Part of a small language model's weights.
Architecture: RMSNorm before each block, rotary positions, no biases in attention or MLP, untied embeddings, normalized queries and keys, local attention windows, gated attention, exclusive self-attention, value residuals, hashed n-gram embeddings, a smear gate, learned residual scales, skips across layers, norms scaled by depth, capped logits.
Training: a variant of Adam for these matrices, 208M tokens, 6991 steps.
Each number is 128 + 32 x the weight over its row's rms, rounded and kept within 0 to 255. Layers, rows and columns count from 0. Numbers have three digits each. The size before them is the row's rms in percent of the matrix's.

# down: layer 4 MLP down (transposed), 256x96, rms 0.172, rows 7-92, columns 0-47
# gate: layer 4 MLP gate, 256x96, rms 0.187, rows 8-93, columns 0-47
# up: layer 4 MLP up, 256x96, rms 0.178, rows 8-92, columns 0-47
down7 102:158073136128117057078113098068124114156143148118083066113166129153139165169145128108127166097165171158098093089120115092098100104163117126130107
gate8 097:056157063134139157137177133154110107128126156094121077056133104126133131117117157150130075135174117152140151184108099107140133145165159123172169
up8 097:139133148086131131096112109083072148135152089175170098160107127141202130095143099092098201151128099205204135148103121097132115171163131162123120
down8 100:125160128082052102156112138113088123191146120174119120165087149143116121115154101155073081135117096105144099070175096142101074058103149091144121
gate9 098:164110157054129160126146076169131178087107124169114142106145130158130115125075198092108132159161117120122160200149115175103150138131145175149050
up9 096:149083096115128145098156123131106130149101119127143186122146163106067121065143226088179109139155103130106117218152131119117126120126165162149151
down9 094:117193115091116127136152120139100142116178157150127098127129090147099162103088167086102030118134173160124179172101107134116131137187150123182098
gate10 100:181135168102072167144144116109221153126112034166137176145123117078100123132163139135097110149116139082145118107142110124153130094123133117120102
up10 100:122080144115150142089161140107135160096132083080123099104114162074144192162131148147097153123122125151161145168160143124093157101145150205047110
down10 099:115084187121144096208149121130160102106169142129099125144126137136143065170173092112105180144146103122149077138139156135139150142097137169119113
gate11 102:133177147108112162150098167086114128138113175088152076155143166072170137120131160137146096149155083127152149135152111117086108109159091091151107
up11 101:097150116085096144148104135073077139169145121090111059138171166148145139117110138122158134166155087163109106193108071108160126123119141072135158
down11 103:165092159137177131131207113072143134107204168161126118125103132120184101100140109172125082048111140128119090081182240131108138140131106108121086
gate12 089:098124159135101089138144161155146152121118190178064089137167114058158146109168125114146115101112206123132083117139121137147134127111162135103168
up12 098:155098114148086095121116102158175163125052083102122131237159162124176154136157067136127178105146068123144164174163128123149105105169121169104151
down12 100:125099076071121133131110102171147147137213174078124122128103167154137133147161112144108083091151118117064132103214175059117125124145102108090124
gate13 103:125147137099133072091127133168120072134076124123140144092070106155071120090134138167105081095185119122078129102116117096146152154131122113120172
up13 102:103121154119126106125103109126134111058154137171080085107055091142127068112125094079086086131153100174107142066128099172133131128144120132122086
down13 096:131165149150113135115090154092131102090139104069122109154110126125147132106132093199103139127186160131125081053132119100127093113164108157081062
gate14 098:079141166133129105138183146122114085085097133155116153097164164090145081122133131148085118089131087124139139190182157130119127178143127121085150
up14 099:094124126114140146168127111081158127118160126141084156125179143053110126170059066128130148116121100101152156153155127093152126143107091077072158
down14 090:106060180149095169114145175156092135114123142132089137142131113133105104147099131167084173100072117168172099159077169125153154146149061077092109
gate15 104:171194100118120112093179132131108150148099151157073158117118137082087070123090109170140208094206109174129150136094084134131130088089202131092118
up15 104:116143163129121136153115108144163074133137155085155126146178139116093205114082125083189083134101174122175158153150127172157081135076167055074054
down15 102:162103153099097116157121115102138077160120097145208108173169118123134120192212094064163116190150130100097119141169145121149098214121154144142122
gate16 095:127077091168089100126137151140157127154133134126104035112139154099168097138151109159082050116104126111173101140154116112126102162229091104128172
up16 090:117126127120113138176139182110155133150110185127100091133104156070143148103150069142065040133125194146128117175113113099128183120153091075143137
down16 090:146117170106111092131179129117110177134122114090096098120075195082094182069165135146160106135166172208101123175155145133196177116089116120189106
gate17 107:081140121059117101109146123093135168165171082138162095149123142092185165146130114121150195165086126138156072198086127070127096120126108117108125
up17 107:168151134159082156120061063134136120092130153107051152131100132146123104118145114164081128135165090148145123112188173188149079187091148138126153
down17 102:112103086037159121115136086064155142164165142104186119175148118067152123068140130108124131155128167163176154139089130130124150140154065164095118
gate18 092:136117148126138110050134131168084151189125163171101150148166085118059044127126120148107120064107163133075114116138113200150086118078137108152103
up18 093:145156162131128190138119093141109120110095124177091105142142120157139151147083198120147167110138185126114120195152167098091112090106097111066149
down18 093:102166097101068081076132121132118075171133096191123056131149114116157167099122149129133109150122120141111115119094119166118158182121114133077147
gate19 101:142124088082077133150120150144143177102100173150167101109146162095093026131170172130093103092120131119117107132128160143112103118147184140133184
up19 101:144138118137071168118206141104106134146112132093151127116147160112104153116136122202182145141160066072182088136114110176117192112136108063180154
down19 102:128051149175149112118110161148184107065135147168095175137141102138120127146141117105202135137159150091163101132097129167110162088168113106113144
gate20 079:124072170118123108094176128158137128159150093142136108164204130129061120142152090096121119087148152136080079141054140106102117178117112110141133
up20 082:137122164186185125124182112153125110136105086120087089069219136132123148098171091133167076097085144109086076069110141091099203114145098086144116
down20 089:121089122149169180140115134115111134137152107165187199187168059141090158076111099153142108115128158181136155147138176104104197115147087140151098
gate21 105:132112121158124107067143091085142164144119109111121110171146147103157114154110110172151149168106157122072159120143137132179123151135136197126115
up21 110:101115104110126137126130148055182194142131136100100118174161195140164109110135152137182170187081129123088167130124108130155134128101146148176156
down21 099:150073158125119183078142113106120150118141141117144154142133128144144127091063188134108116119134163172052117121150162105127199088120108141096164
gate22 104:114194104123153101137094166140106156137104128132198127121149197114127117135138120133125113141099130048133147145124112120102138172134153224087152
up22 103:069140131059104105135187171125097168182168128088116110136121125071162130125142147152153143101145075124095163149149141123078152094136105143155085
down22 108:107129112143126132161106128130141140168024123147123134107095128110118130132117099134116107135165057123134170173135051116076146091157144098071075
gate23 097:109106137133141119107163068164101079091127145097150166141085165149112157110112161112176137106170190176121082085068096108112157098143126115136154
up23 103:072168093095151131117134114131094066120175093143117134122058158186126164113131074080133062125112110140082106126090159092109115116131112090156066
down23 102:141154169102155140135195080138136101157138128072113119095096121116133106045154112231097107112123202125101110092124092135150180138124156154158098
gate24 097:148176117043128108093149130110121145112191185108094117112132187148155150163184152097136113091149162091157093088112205138090137124099085137150144
up24 101:133191137105137073127139107162132176145158081120115109146123115058129115087095126161103061098109193153124046112088123187076109109122143095143128
down24 103:160138081159101107036149138154158114113158135181113119120156145112136113144142144079101174141160074152121136180163125119131133105148126092068121
gate25 107:038142092143176111141227172107151133202103081139131094130101155091135110107129130130137093138145176112103118128091132102125175133108127095142111
up25 096:213126135087142100142108137151072163135135139172095134110143151098142151144127204133111177121124090075091164173163129110151075132114157102131075
down25 097:135155057160126092143090140195127144152121105069121132131161137122207141122105169091142100091130095133072180155133092116072103171109129106136138
gate26 089:045143122103143103088101120159115139164154107176160116142105108092126084160180126116120128137128126181117159141167110135158117040157104109151114
up26 093:138070167108114105162195126097164086082086163082110191162197121181103146130082069099111121113201108083122080075107136113139110194110154119081080
down26 096:125111144088093090090087109154149164121056145081117125114100172072130126147176133149132137117168135178107147142093055115147103123091125168094142
gate27 108:145100084164173082097132108091190109164153177172131154149126110168121153125116050138104126157167109130130114080116082106148152140157133169164112
up27 109:162107133111117119137109173120119127167138128126096136147098151100118101101143162113147085112072153099237084156179096146143148123135129108112128
down27 111:153117152112128129185096114136112131113126089150134120101150139202088144115144084148175147149111144112147139177105219082067123131093159156130137
gate28 096:130114146077107135073115158117163059115054121110155117158130125131105169116110109159088119094161090091132144090119080184137092124176191137120175
up28 096:158137143071151098164100141157146135176165108150141151092101159139170139161120123098109162116151103066140142123144150099099109161077064130100113
down28 101:076100113169101080178140168152110175114146125118129142144145173099158098230102133124134186106087128191150134111135097110145153125100093141108088
gate29 095:077127108124121124119161113128104105114162166134121092077131157145098166162095117075084123146069133116142152188160134130175149146094039164189150
up29 106:105106043132125102120152155177124129116126134159116169109180146155115131163179171149111113164089097181087142132088097169148093135141093170153176
down29 103:102136165115167111122202152130127145059087114200087119150162151129153145109119122149123173183100153092076094166186137098126157108140148121151109
gate30 097:056129156031117090125124092142105119080154124146117140112132174138149137146130126165137148076186127140110118103131140092166116116154145147094150
up30 105:140103121130112100126148194153075137162110157148157087125156130134166104139116136086132125084129129193138099144138124179099118106057121085121128
down30 099:079171106128159138110066150114115129137116148212180130142137095104186132062104128220127117125184131126169136094107125081129126145146134082085112
gate31 102:122187118127131099117108154146152098113185098187114155111155198110191146204191148083139107151110069120156120213123139112153163138146067125059165
up31 099:102119171134142078198114091173126087094163107163163083129150112158116170168203132073129140176196145187101184157155163126112120123146118168141195
down31 100:120132143138245123111122094120150154129132116130125127083123121119062068164108128141121058098116181125169134139160133097079198112192099149134114
gate32 093:072137153098128137166145145156083097130134127111082100108116187158110097107116104101183143139086062131082126158041108116186126073090191157159165
up32 090:173142193168088151191114066121153095067119130139135068117117104162123124126148124083063103145117103089102113109106133124181124157130184128124134
down32 091:135137103190124132170058153150129054091144179164118123135083103108101150080143128048114089116072127112101127107135127138031091146154168145164147
gate33 104:095082176096134166137146055084182166106163143159134176164144143122069125150146054123148086094128163100169156151085124079138062133084146156171131
up33 105:130149141132087130177166149165171117146141040153118106118187116149144019134169111100120154135138143158150146122103216152141102101150126115102147
down33 101:147147179039085144129133121175142158120141058098048138142167160161132137089160130139155150114146129125129099164088156145219099174144089145157130
gate34 101:137056119113143114089171112177144137095154108111132126109114105104073119224152070147118150174174119103131168073122121112133097152070104125188113
up34 102:103169108140129187123150115112106174122156172154150164211168109115119098129122133157081184033077164075093125167052143180142111155128123125130122
down34 098:096112129166119109149164106142075148165141112159195156126096172158073143059151126164160159093195136144134135122142088132121121166148066099178139
gate35 102:148079171093100096151152171135166111108118111121074159130152107132082071153087073145134132134123151168091106117158097095151078163139078097125118
up35 098:131095093166084123070113088172114085146100122155136090132075100096174108131163092126093110164073103175189087153095181149110141145091170161179121
down35 095:128060122152096102125104123091122114129113135104162185147130163116135155149155112094123182084073104128150182097167152189116076115130136158171148
gate36 108:130165085144115109125141150157163102171122146116139151123119111078111094148144148134142090159109145099095189181067173120125117131131110112110098
up36 105:108130112137099134147125177069147128189144096162122107126099071108179116185105114168093162124082126063100135085111099082160164145090147068098147
down36 107:102135092127088143138136102106151095104111102107036088104166190123102070074163151127125099115142164112122126146182151181147139090156123144118086
gate37 096:175122143080103186108108067102126190132121115121108169102145171114165162126157146069092106139151171156114098155164171159168130175155124132149111
up37 099:088154099142134133186158159096162202118122128099109116112210157113110173103118162146157095191141214128096142062156198122152146135135160141157156
down37 100:207178145087164162122147128125135171160176131174155149158150110094166093090080127103178108192195155120122211151176117112106131103116088152093162
gate38 099:090136181107097105183126111093148165103082188115107092116123063090147110115110176147127118109087108128137109198180128076128097076103129146128163
up38 099:175151134139074146100115078192051168115143143131103147106112173107087119151185097142145111100126079093114136161122152166076131124108153074136106
down38 096:067139126107121127185000125152104163146133118147120083084137125107149115120102114135133135151132089117163118124160160106110116125139127107145168
gate39 096:185115110098102126173096121140154089126117114134085131102129108131142113144106118114149157202108094155122115160097130129097153146124170106152111
up39 098:144140123108087156142117109108082094103116161128127108113142148168125078130113119173119128075047085149134121135135080070158137142098174087075145
down39 100:123096156099106142177113100101087125152145178120101130115158129124163122135113165100130083147035135097095138130086137123171208173136137105169103
gate40 094:143130197141139142129086114100131145103173138106107161121149152174163080155166214108142180102114145095104128143147135111163130180122143156106124
up40 098:145130161187142087158157120158184087162110117128119125096095092112101114101156116060124105164161125153123199148077139114123132093192074177124124
down40 095:081159067133125148155118105177117138104086104149148146137102124147061156159164130128107158103129068171110161098141118201143147073124113150144232
gate41 095:088121103153153150131163129061167100124088092147172110127179104161147134150126139158153136067158160169136147094068126143104083133131093151149119
up41 096:130137153160156160187120188117121138124132126149129131075137122063153176129106152103111143149157028144099150152144095125134121109100145059110142
down41 095:127158120134126144063114096125128179143127115027188126173139094106134164171127173121130135155128133064180174211143165093124172124155160064102126
gate42 094:121146110146102134134183124151159156147164177165107153166192168104099186145134094097159115172082108133095170135122070135135123077155111094122132
up42 092:135117129145139125130196123132070068121151187140154096115101149147118164189117065102104149135128129086124156129101149122097086124170121065056044
down42 093:148143183174061121162070132112105140093113178075128102148110128128162109101146117114071091110096154116113096147136094114189150154099179205143091
gate43 103:116182098077106153130095068124112129121172120154147110168092081135113130133125114069131133120147114142193083159129155135071130113119174099069176
up43 099:110137091164126132098159159099209135096148145110139090140117057120123126128163162131179149139155139119122085150133169103117181125120114153130151
down43 099:139120139151134127097105165068141130131140148162175176088082144107180094136184104097138106107137135166116226142163113106097117101133125176107172
gate44 093:125170117102153131158193156133142065186135078083111122089186115066111164159094096113121176124170131114146069137174145138108137133116148123126125
up44 093:136159126136142142144154121146086118119129069139140087134155073105119082160051095140130204100203099097130090164102135108106079134084140151114176
down44 084:101159153107128164089114058139122065073129057061190076143141099166112118123124137131138113148163224095104131127154170101137160108096158148141120
gate45 093:095086137166084102095184158071135110157119118169148151124150129073097124128154098145076112119117101137118118154143125123156151194150166110135116
up45 095:109140123140041123087127096129185044142161186141147100101109205085170151125133078115158128122110166156102142190160165157086174191140141167081113
down45 092:198129156108138093064164130092152079099110116097120135104120151076107115079070119186144159185189081141156142112144137165083150107214112122126123
gate46 104:139130154101118097099162134157107184142150187161143185128136152147093155138135104097099092141119112112100150092141136043207155116154062084111100
up46 099:148179144128115118145163063094177165133136079180152126127180055109118187123200063102099093110123170082092168117150151069107147159120092137128160
down46 101:156111116172190136128103133115157108117127126054163134158146120148160170118168125106160126119172116168145132157135159091100125146086169144159157
gate47 100:121179137133110096107091154119154118203145081194139168133105092131138152122143158063124138171209127109112087126110167132102126170182179085142107
up47 100:069109108181102126060136174072141158129144120139115150129129113187149114090174118115166065119088156128103161146171152111175119103153140168117126
down47 099:123121151134172145123113113144108150134163191133167127151086098178162164139098122131102153159151076106191136137088179161178121109160068132118135
gate48 105:164150141059135083147168180140086117114132134105127114142119137107121088113166162139129154151122132099133121154102121139186118100153130144144131
up48 097:128099095140157137065139173188130147146141149099135123062108106146119131105103091093189133133117158171180152044085104108114123134191186173182134
down48 104:154143206074127138114156137177124159166086167121132143147107114174125129156115145102131091142143133207137146137104131119104126119096215143111133
gate49 114:072120114135111119129115135135130117118146107177160086141172149066146131142172108171122093124106133108176090112086084171126051202150129180159203
up49 110:125125159160144143111129102142133169140104162100125117141124112177093088148071126073149191090085112126114098117169083134180189113115141098104110
down49 098:148057140085124122122123080134080096089109172116078097142095160073073157148121169094117167141131109132052133120141130067168117162093125106164075
gate50 102:150135183103076135135211128160117151181151162157149174096145114156158079107136102113072146062082112102089060168140130139144128084169139121111138
up50 100:152085104088142110121114108089085185115166200136119163128148133103112082086151097118112097145139173084113165130079165171109152146095114173148140
down50 101:159120114121141109204044103117118148104069083085148110136128147054076167105145161139183112174164118156143138171146137190155098182091146109111133
gate51 100:102140126124087114175143125085137122114070143120080175123143106119135139175131102130151169175161105136172140187118149109080059142141174150109133
up51 100:132138114111188095101078142121153118117124112127137157161133102107068201132128144126152139206141084158191110132097121116127145121057120150100158
down51 105:177156184088153092167150140184107136121131127131143160086097158133120146160082093126077135099069072128149120137144158106140138066094129090105161
gate52 101:135153170166134131131120174075080149139159153137128148147118096000128123175107150144155098090126122121131174120155095125182180129136120107202118
up52 106:127122105144138177138130130127128114068164123111155145085122140151144098162120091083114197165106168154139102161136099137038126135088098103112130
down52 105:128126123142120082174112100119112183093145092167138091129108147137127063161137060105148104151127131215162059110124144104074073113153159135040171
gate53 101:117097165140134138120147121127145130138173131150120119152101119079128085144078181125103098100156115096183093104156139194177138110166097171184108
up53 102:131102096101149123155136050167083138133098179109189072154169196127196152100178123136162162139115172111152155099114082112158100131153098096119146
down53 106:151134105172145111093148174107125121151106162161125070129146147178144091128173106090067120144097090140073131177136045131171116137075085112073072
gate54 103:076119143179153183115131127162167138118178126165153184099130098092111138165100114098124144148127140134106148049106131123148132199136122115158120
up54 103:105171137101136139113156169157132122057170159133139145114194138118153102094084154188093110153117126092067115103138149087100092170135170172164146
down54 103:129162132106150114169117096129155152081173194121081169088182169124126167097122157133097151147131171125177099133125096178192112161117154201143130
gate55 099:080147117084170120086155123147136132120108144149120107117149146142143105127106074126088137170151102108159201136078158093130117177127079205143115
up55 103:109153082105119136109136163140093092125109180080150132109113102149167101111192158197191090061133083159133131136108136131073146182114156110165095
down55 104:106118093129159077030125110126132118108142122128195110139115128128100165093081081129138103169125122097146161111140093093106183078125172201107186
gate56 091:132103139060093080111121132116164128169112138125142137212151157134153106163139170120115150146199075116145138150113041132149075164100167109188132
up56 095:149069109112124146114151137114126139146124124139183131166131097206127113133150130154145121181179112147104136114145051185101147133063098099172085
down56 102:134109092186110172097066088103132094100145074101123154095137074161166199127109102102201147163114173136176120086162173139097169072118108113105120
gate57 097:118083155109104072060117113119145158089181097145116143114150120059148112129143112038116154117218105082165092189168109177132123147143183129096107
up57 100:166163133058114167131092047094130138122080113160133111116129101158101128121123091094161153110143114139156139075121121140134104131063125127120145
down57 098:145076127097135160149182139153104074094075126163144112114172140119171128157085135197092126156145140107097139166104132120186102123076127155118112
gate58 104:154142124157129168116120136075160122087044042107098157121134163118139073154139120149144175153126069145147170132114076122118051128143130119163148
up58 104:084124109114126164174124126087138121097172130147138184113145085087140137130111101107097115111152158146157122080146136104088140122159116062099027
down58 102:067116126106130101255152179141090139120150145161150161137178107131063157138145141116146150143120140148159112114057165140146134094142128097093072
gate59 104:142088156125120110168157118101198162201134131157123117161105136121135165171104155107098057147117146084158129112141119144171168118111120128169107
up59 106:080138089122123156103106155148137087114188155130153113156104110061164180133113192078168125112134166156127151103152097154081146132074077103137105
down59 107:189162135126167136101107140224077144125088133148140182065162152127134116093155060155121211107123058140108148130111153119188103169154137166064186
gate60 096:094162155135140136137095134176146119110132111098149125178113098140084147147145104148162084137132135110159151178108126181167061143115153078048108
up60 094:093092162126107108108140116114113129203122140132133159160119120132170109061014158091137147089156157136114142102141101166145108130093152095181160
down60 098:167142118109108117108151105101174108144179162164094132122148099142131130144135132160108156160124179095119086121150138139120136078145100120178093
gate61 096:143085137165146092101146120100108175106106178150056091170169115187196121151123168102108165106094163146155074167118113160163130135091136132088145
up61 098:128126168118173138068150138146194131153146136130109093114074079130154119143149168122128162085096112118110156118111147186161119125114064200134098
down61 099:135107135109085086171229111141163138092099135135098123140152126179177089126123154100122145116131070129150149112139112127155148085145082124092171
gate62 105:148088074126094105139161116110142080131062106121138208131135097050122152168183104085127096113116136155136104077145110105174145136120185111174124
up62 100:155098124097108170139132107149089108089129140136133063116046111156060094138163152128124093097169172124104133197144179113079176132165086093122130
down62 106:077079157116144129100147140107113126157108146173218066162070124085123138145137151119154130127176125143106133139138129106072138103162083166115160
gate63 110:078141093137116120121149110127117118113120180132124125119145117147139150132114116124183141172198143119193128170112135131079101143087124085069153
up63 111:230117151170102137129114118077188115154086117088092149122084073156130154160118104140136129129129095167098131138177105125129147124127129171160136
down63 108:155104137119128095147151149161104153132127128195122126146174083163157078178134122112154106202136139191176116124115114150142114096098134145137141
gate64 110:117110103116136098130127093154184166135128102161135118121146113130162107115071117099186158083135139131119124181172152147128137157153088138125110
up64 113:127100129123120134132135109094117100119117195165133166089146118090142113156124114185141160214121178087108129086164094147136127040117121118110131
down64 110:151153112140092088155155130158110129127155145097138161190165163151106151154132130147167128135162111190163120112093080100106096076091207124091113
gate65 098:169115131101115145144118105128152125120138119133079142103128119127128106183088123129050110132161182139131081169112122143151075122113202137127157
up65 102:116106186175093119086142147152101157098030110101119120157119069167121150122113083151117101098152144090173127152097090109161065111148182145066080
down65 098:085164187149169088078139150122104093122144110120242144189096142130115128135076129178106085134123103117154104167104087120155154078118133132101168
gate66 104:137151114131123099146153108176085147246118128161128137109093165154100104144149194128075153167142123155117112126153083131098059137168173127099151
up66 105:089096145124115187112093128107125065104091156116135121094186128065113119152205135096075092112175171162154109113161097123190149153185082147137150
down66 103:190140200175079113142103161123101079135120163139177111156163140098116093167144100099078101123133081138172089130132104129184125142174124081161121
gate67 094:178072154127134164139132083087141134157134126122151088165109117112153119132166133095032172168126182157115064122141121127089137127174172107072134
up67 095:162184178124113131172076115114099155110178128145081141097088157126106136124070153227108115156148122140054140075102091163154109140136182167062156
down67 097:093136139077133147122085103126175177067165112058154130150150156128099160115113154120139059184189127178118093100124145140144113126132170135083091
gate68 095:106109177174135098188133150086138117143129108126149093113107113138122133142134114150108121111150160089147102098114103040158126168130128137075143
up68 101:111084120082134081132128105177116078199179134146110168169185123132119161102130118116120148157103104175119103163129167198162080099132102169175128
down68 101:208104096118092123095147100118167158160132157147112090145119147187112151075080146138091129151149104136060111101081138110178139067151129159185116
gate69 105:136172102177085188113094104115131172149115131117111113123108117096183062127123122128155134109140108115092083162069111130123113158140136205133157
up69 103:150110058043183108113135150166146120178144123110173133086100173131117134148138138109136146133129071133134180118090119123140133101081127085108170
down69 099:137157114056131077150098109150119087119149113131208146148113106204129134158131189116138171162163127153117148151123085130155105102128114098159167
gate70 107:130125131076088126120143148192125118136171135165169128167132116130090065174122188115151111104128128186127149110125142177104109179125121131161128
up70 108:149197206101121149147128061180103162116124112143115067110119139141177085069114110079081113112186164078163110167145158165143182100112131147136098
down70 109:109151097137145120082165142082104124144123198127133168162103099088059085149092141129153175118079094227113153121083114165087094103111108116126142
gate71 103:131142125138122149129160164092071176152140134120147178124148206084163095095157176125082096138133137097129164121089093113148100123134142150099101
up71 096:141171079156137074104118126178132180127073115140136113123114082162106077123105110173181137131188155104152130089140119178134187118116116168135159
down71 102:134131091109128148141132137151094173133075109153118162135116138103076119138128152112056133126164153141175162133119051063134152117109114105120101
gate72 108:120130155072075130121144140104192176098134173182146178089117151085156063117108101107141130127165158164094146217162143153138137149146148105184156
up72 095:130139152148174154123092118146108130133158170125106130125095151183056139175082136114182093180152096119101181103061201155111112181119140163117168
down72 108:113132094159148135131132139140141179135136104143051148144154078106133188111078054135157122163074124102108155189086182094181097186162153137135155
gate73 104:205119135106109057130183092095094058113117099187123165156092117195146128144094133107133082092098144129053125126094182145189140126138162138166125
up73 100:121151133120138140111152128156124150100190158134129062132148112128143167127153143100147134112153135101115138137118132063154185114126119140058146
down73 097:161071157140119063156153075152113198153084096145105117104166072085211094114145120111103130108103083116164108155099124083116140160125157139101086
gate74 100:104109095135086133186112111123194175098045129113081160126159138164166162098115099127144105171133132126127120169087099130088075122099173082135079
up74 109:084162115096118074110074059155067128099149135172146178155083161129090110150145101127165110128054120147097119095100143200154122127084140130126094
down74 100:158162098102177087139146120146112135135123155054170077139151147118138141195097132167143160152118106115153169161109087111144146144176189125131159
gate75 098:156163079063110111137151172096111126130132147095124077155171174160152120200171144100131176094128058102088127148109167111170129095086140150163126
up75 103:143179079094129096121131107118075101175155137110150051177172105117127124115166129101132105185130115166092096112163076133127113142098119154113169
down75 101:088079238120147126175108121112164110175127142117115104145110102111134159133151077165103112134110173165209124189078128118117140111160180150100160
gate76 088:112114128110152133120135075102110147159066127119108132106197156096169131086142139118122142141103123060119084146066037137166106165065138165122127
up76 093:161102134117127108141058098153100118152145092145104076117167165120190154104131157167133108103111107065108087090152111125192118140105102161101164
down76 087:110095145103196219146168176067115078087082125099134110119129144091176091089139117134147143145092150115154147157156171157107143113112150093105142
gate77 097:142150124099137135136145156162123158151135164160210132114116094104106130204166099128086161099125105171149115140172131175116101136151072098180111
up77 103:134137157141155114095134099172144137128160125047152131168162153140126096165087190078103111119173091101172180106103193155093143099088092173090175
down77 102:155159057117126176167159136137102184161138122114050120156105137067140156087078127178154121173133079127200183139120149164167168083120123180160073
gate78 096:133098135140108131157202143066173149138142099131104071104142123074108149101149105071109102125117137158131050186133130134154165108092156154089132
up78 094:136103209106137181191076144131113075111094140146115131141124144142097091112077204107103086110110146159134126201131158130149138140105077111125137
down78 094:132092153216145133168104169136113091164123070143140116112172127149139101145128140086079064166079196182136151149126179124126148148124167119112108
gate79 095:140132122102121078118128146104184119154133080057113121086087099139162067149134105125126119107183108110149139145137104086162082127111122128103164
up79 096:128144193104149127154132161114113225093123169114134129096109124097175151171085094149085117077140133142128119063179127131062131111122098154089111
down79 101:099115103124168131055100106137138116144120088112080125117079098154170095132066111142189189150112116153139110101146051068165187113144121125179137
gate80 100:076127099057101131106168147099132088119128116154088123131182086134132141153062102147140102087144108184043127120155173081150181167187118126131112
up80 093:127168136137122138169132208145153137137122148052152160115111136140105174135096155122135132115133158123092099080108156155105164104087154191093183
down80 090:116116175110142179151161106117161146107156114127144091097124189149135114108098128161094152076129158150142139142086196159151086182146141123112103
gate81 097:100104140091101128111125211074154151141100156093123181134147135163171152194144094104071166139136108133183165104083120096142129073159140119145082
up81 103:151127168116115113107142116149117103189093047071124117128157084093164192102176144125127118218172127130103140088186150148153138150117147195090147
down81 108:109126118132195172101106136138128163116149106152189104071119140141161094170132083067091101179168123142148139103134213070081126063124142137089119
gate82 097:182114178140074123162119078173165183059113121098121154174134172117135091217108174116136117072154144095154136078149083076171133106103136113137125
up82 107:107134098110118097118159115093122160123129093109102104151160129136112126147107126117055122100112036138094121111073173157143146176133080121127112
down82 105:164070126096106126162170115129157131081118115109161183121103123191140091148146164142129098112154123141156114120196100146113130161168147147170151
gate83 109:114114139113099127134156097122140109148115149132063164158081095125089110077163145127086138072135160073198192159173136145119145118109158151131093
up83 113:185137139100097157158113113119095127106138085149115148129102150125150092127142192113104118084119097141153113094180085236157176116142185120064114
down83 111:099158112146167106101093188138108140089155130092107131169180108109146112092112122097091138183108090084074087148158099120148146092163171095142156
gate84 105:138104122120123146095128083103089206158111090121136075133140079113127103115098173120120156171175114139157166108134110114192116111137109100138170
up84 104:133161141159106172158171151118192157076128123120161090111097137127141085103131141109119131128050207073168135138049098162144045137136101125170099
down84 106:144102157125141106145167124133157172086142175129137104135126123082116132125148081129129109121120128130159153137047121134085053132128124125134140
gate85 106:099172107137091148106104144136140134125068104134114167147085108097148079167166180090200075113146140153158131145115079171154146123186065136168127
up85 108:102075116188156165133138151100162119096072126145148078151169075084127091114104153114108128181136122109137124121072160155114129116135127165113061
down85 110:161120133126157151109145126152115084138103129147091119137118129083126152094131116138104058148090153149139086121126171102142106135160171133148223
gate86 092:065107135122114115108099152121110089130212118133126125102172149171124166173060138174101058120178088113152165185164166087095121115128108147153144
up86 094:090147113046106121124198121126121148080123090120115077121088152104112111091076177159096142107105092175138150173169111167144200125152138129106128
down86 097:099136148170086142109135120147112087186133101146108133100138155171146129155087175165154071138115150189158138112103105085164109087110109130151154
gate87 109:148137091184147043117091090128133167141162124116052110135160156106070178155144138145131120175123131137133098150080126071186114162135163157166118
up87 099:182095174070110134080124167112146159126150142112087183154149152128074110093107123091098151039126149084115151163156146143095124179146105129100085
down87 102:109170154128154119130173111122117132174125073176218077141160144131133108146118157119159164176157129180118182092073132144179090117169153054179161
gate88 108:097147153176130147127141124117123125145068100135132150102102121116152112104153101103143137164147220137141107165120038150159083175142142101123105
up88 103:096094129096197117131159060134113167198143177117155122116155159109157134120109163127244119148189166097129141130102119162142086042113160116112113
down88 104:140131101086134136132126168102077139110129147049107133210171137102162151171151158100143101148138108176180117064142155162143127137091092129081161
gate89 096:114125114169127111086117159122078129121121183088132087143108130137115193146122100084176154125165072107141079109081131124132072138101160140097090
up89 099:137146166091078196161139194087127100129192122121112134145135093147195115088169154116094101127155170120126094175120135194153165101149114141125140
down89 095:071135141152167075120127086108127199108135147137072082111100099188148124122145136155121068066102132107102122147104127107100113104100090115094134
gate90 104:140158126151113053112141171082157142109125088123126069153075115114112111085121195113161136152144110098171153138126095180115119178167150116103114
up90 105:143152117129152165122140153178145064090143142147114106131116030097128118118108070126174115094141110108153141151076117120096118163116154133064127
down90 107:172097121057145105087136137147121140142178155113187135107109108102059110114113063091101112124134021205131117091177141106111111119187172073110148
gate91 094:133152184140106131148076154140131176078138111155141115101077159176117160103067125079127128095111131089149091158106112119151108113136133127157132
up91 100:187076190143121136117131137132161130179127136120122135133127140113087125097107104086147173098076197130129119086150104114171085175125121196128182
down91 105:113170089146132090129143157061087130084167164111182107168147116132077136142164144106111122133149130129129153199156106068081192122106144092140070
gate92 093:128161159097071173116116128110142109107063165157124116170101138180119104162053139089118138183099129062114076164130100175133166180086138177144080
up92 098:105155129106171119141142124119141095086177154170084106123205107128144131148115098120113154155124184124118160101182135157181196160132136133163172
down92 100:142103140124075159117156183141152097120137161077176103159143174138142095191155080133116159062140110122056134138114116086126126164089147147137113
gate93 112:140152153070137093105166138128155198136130115104102090114106164087135139137080125131131110140112134103111103098151121095135166175111153107139181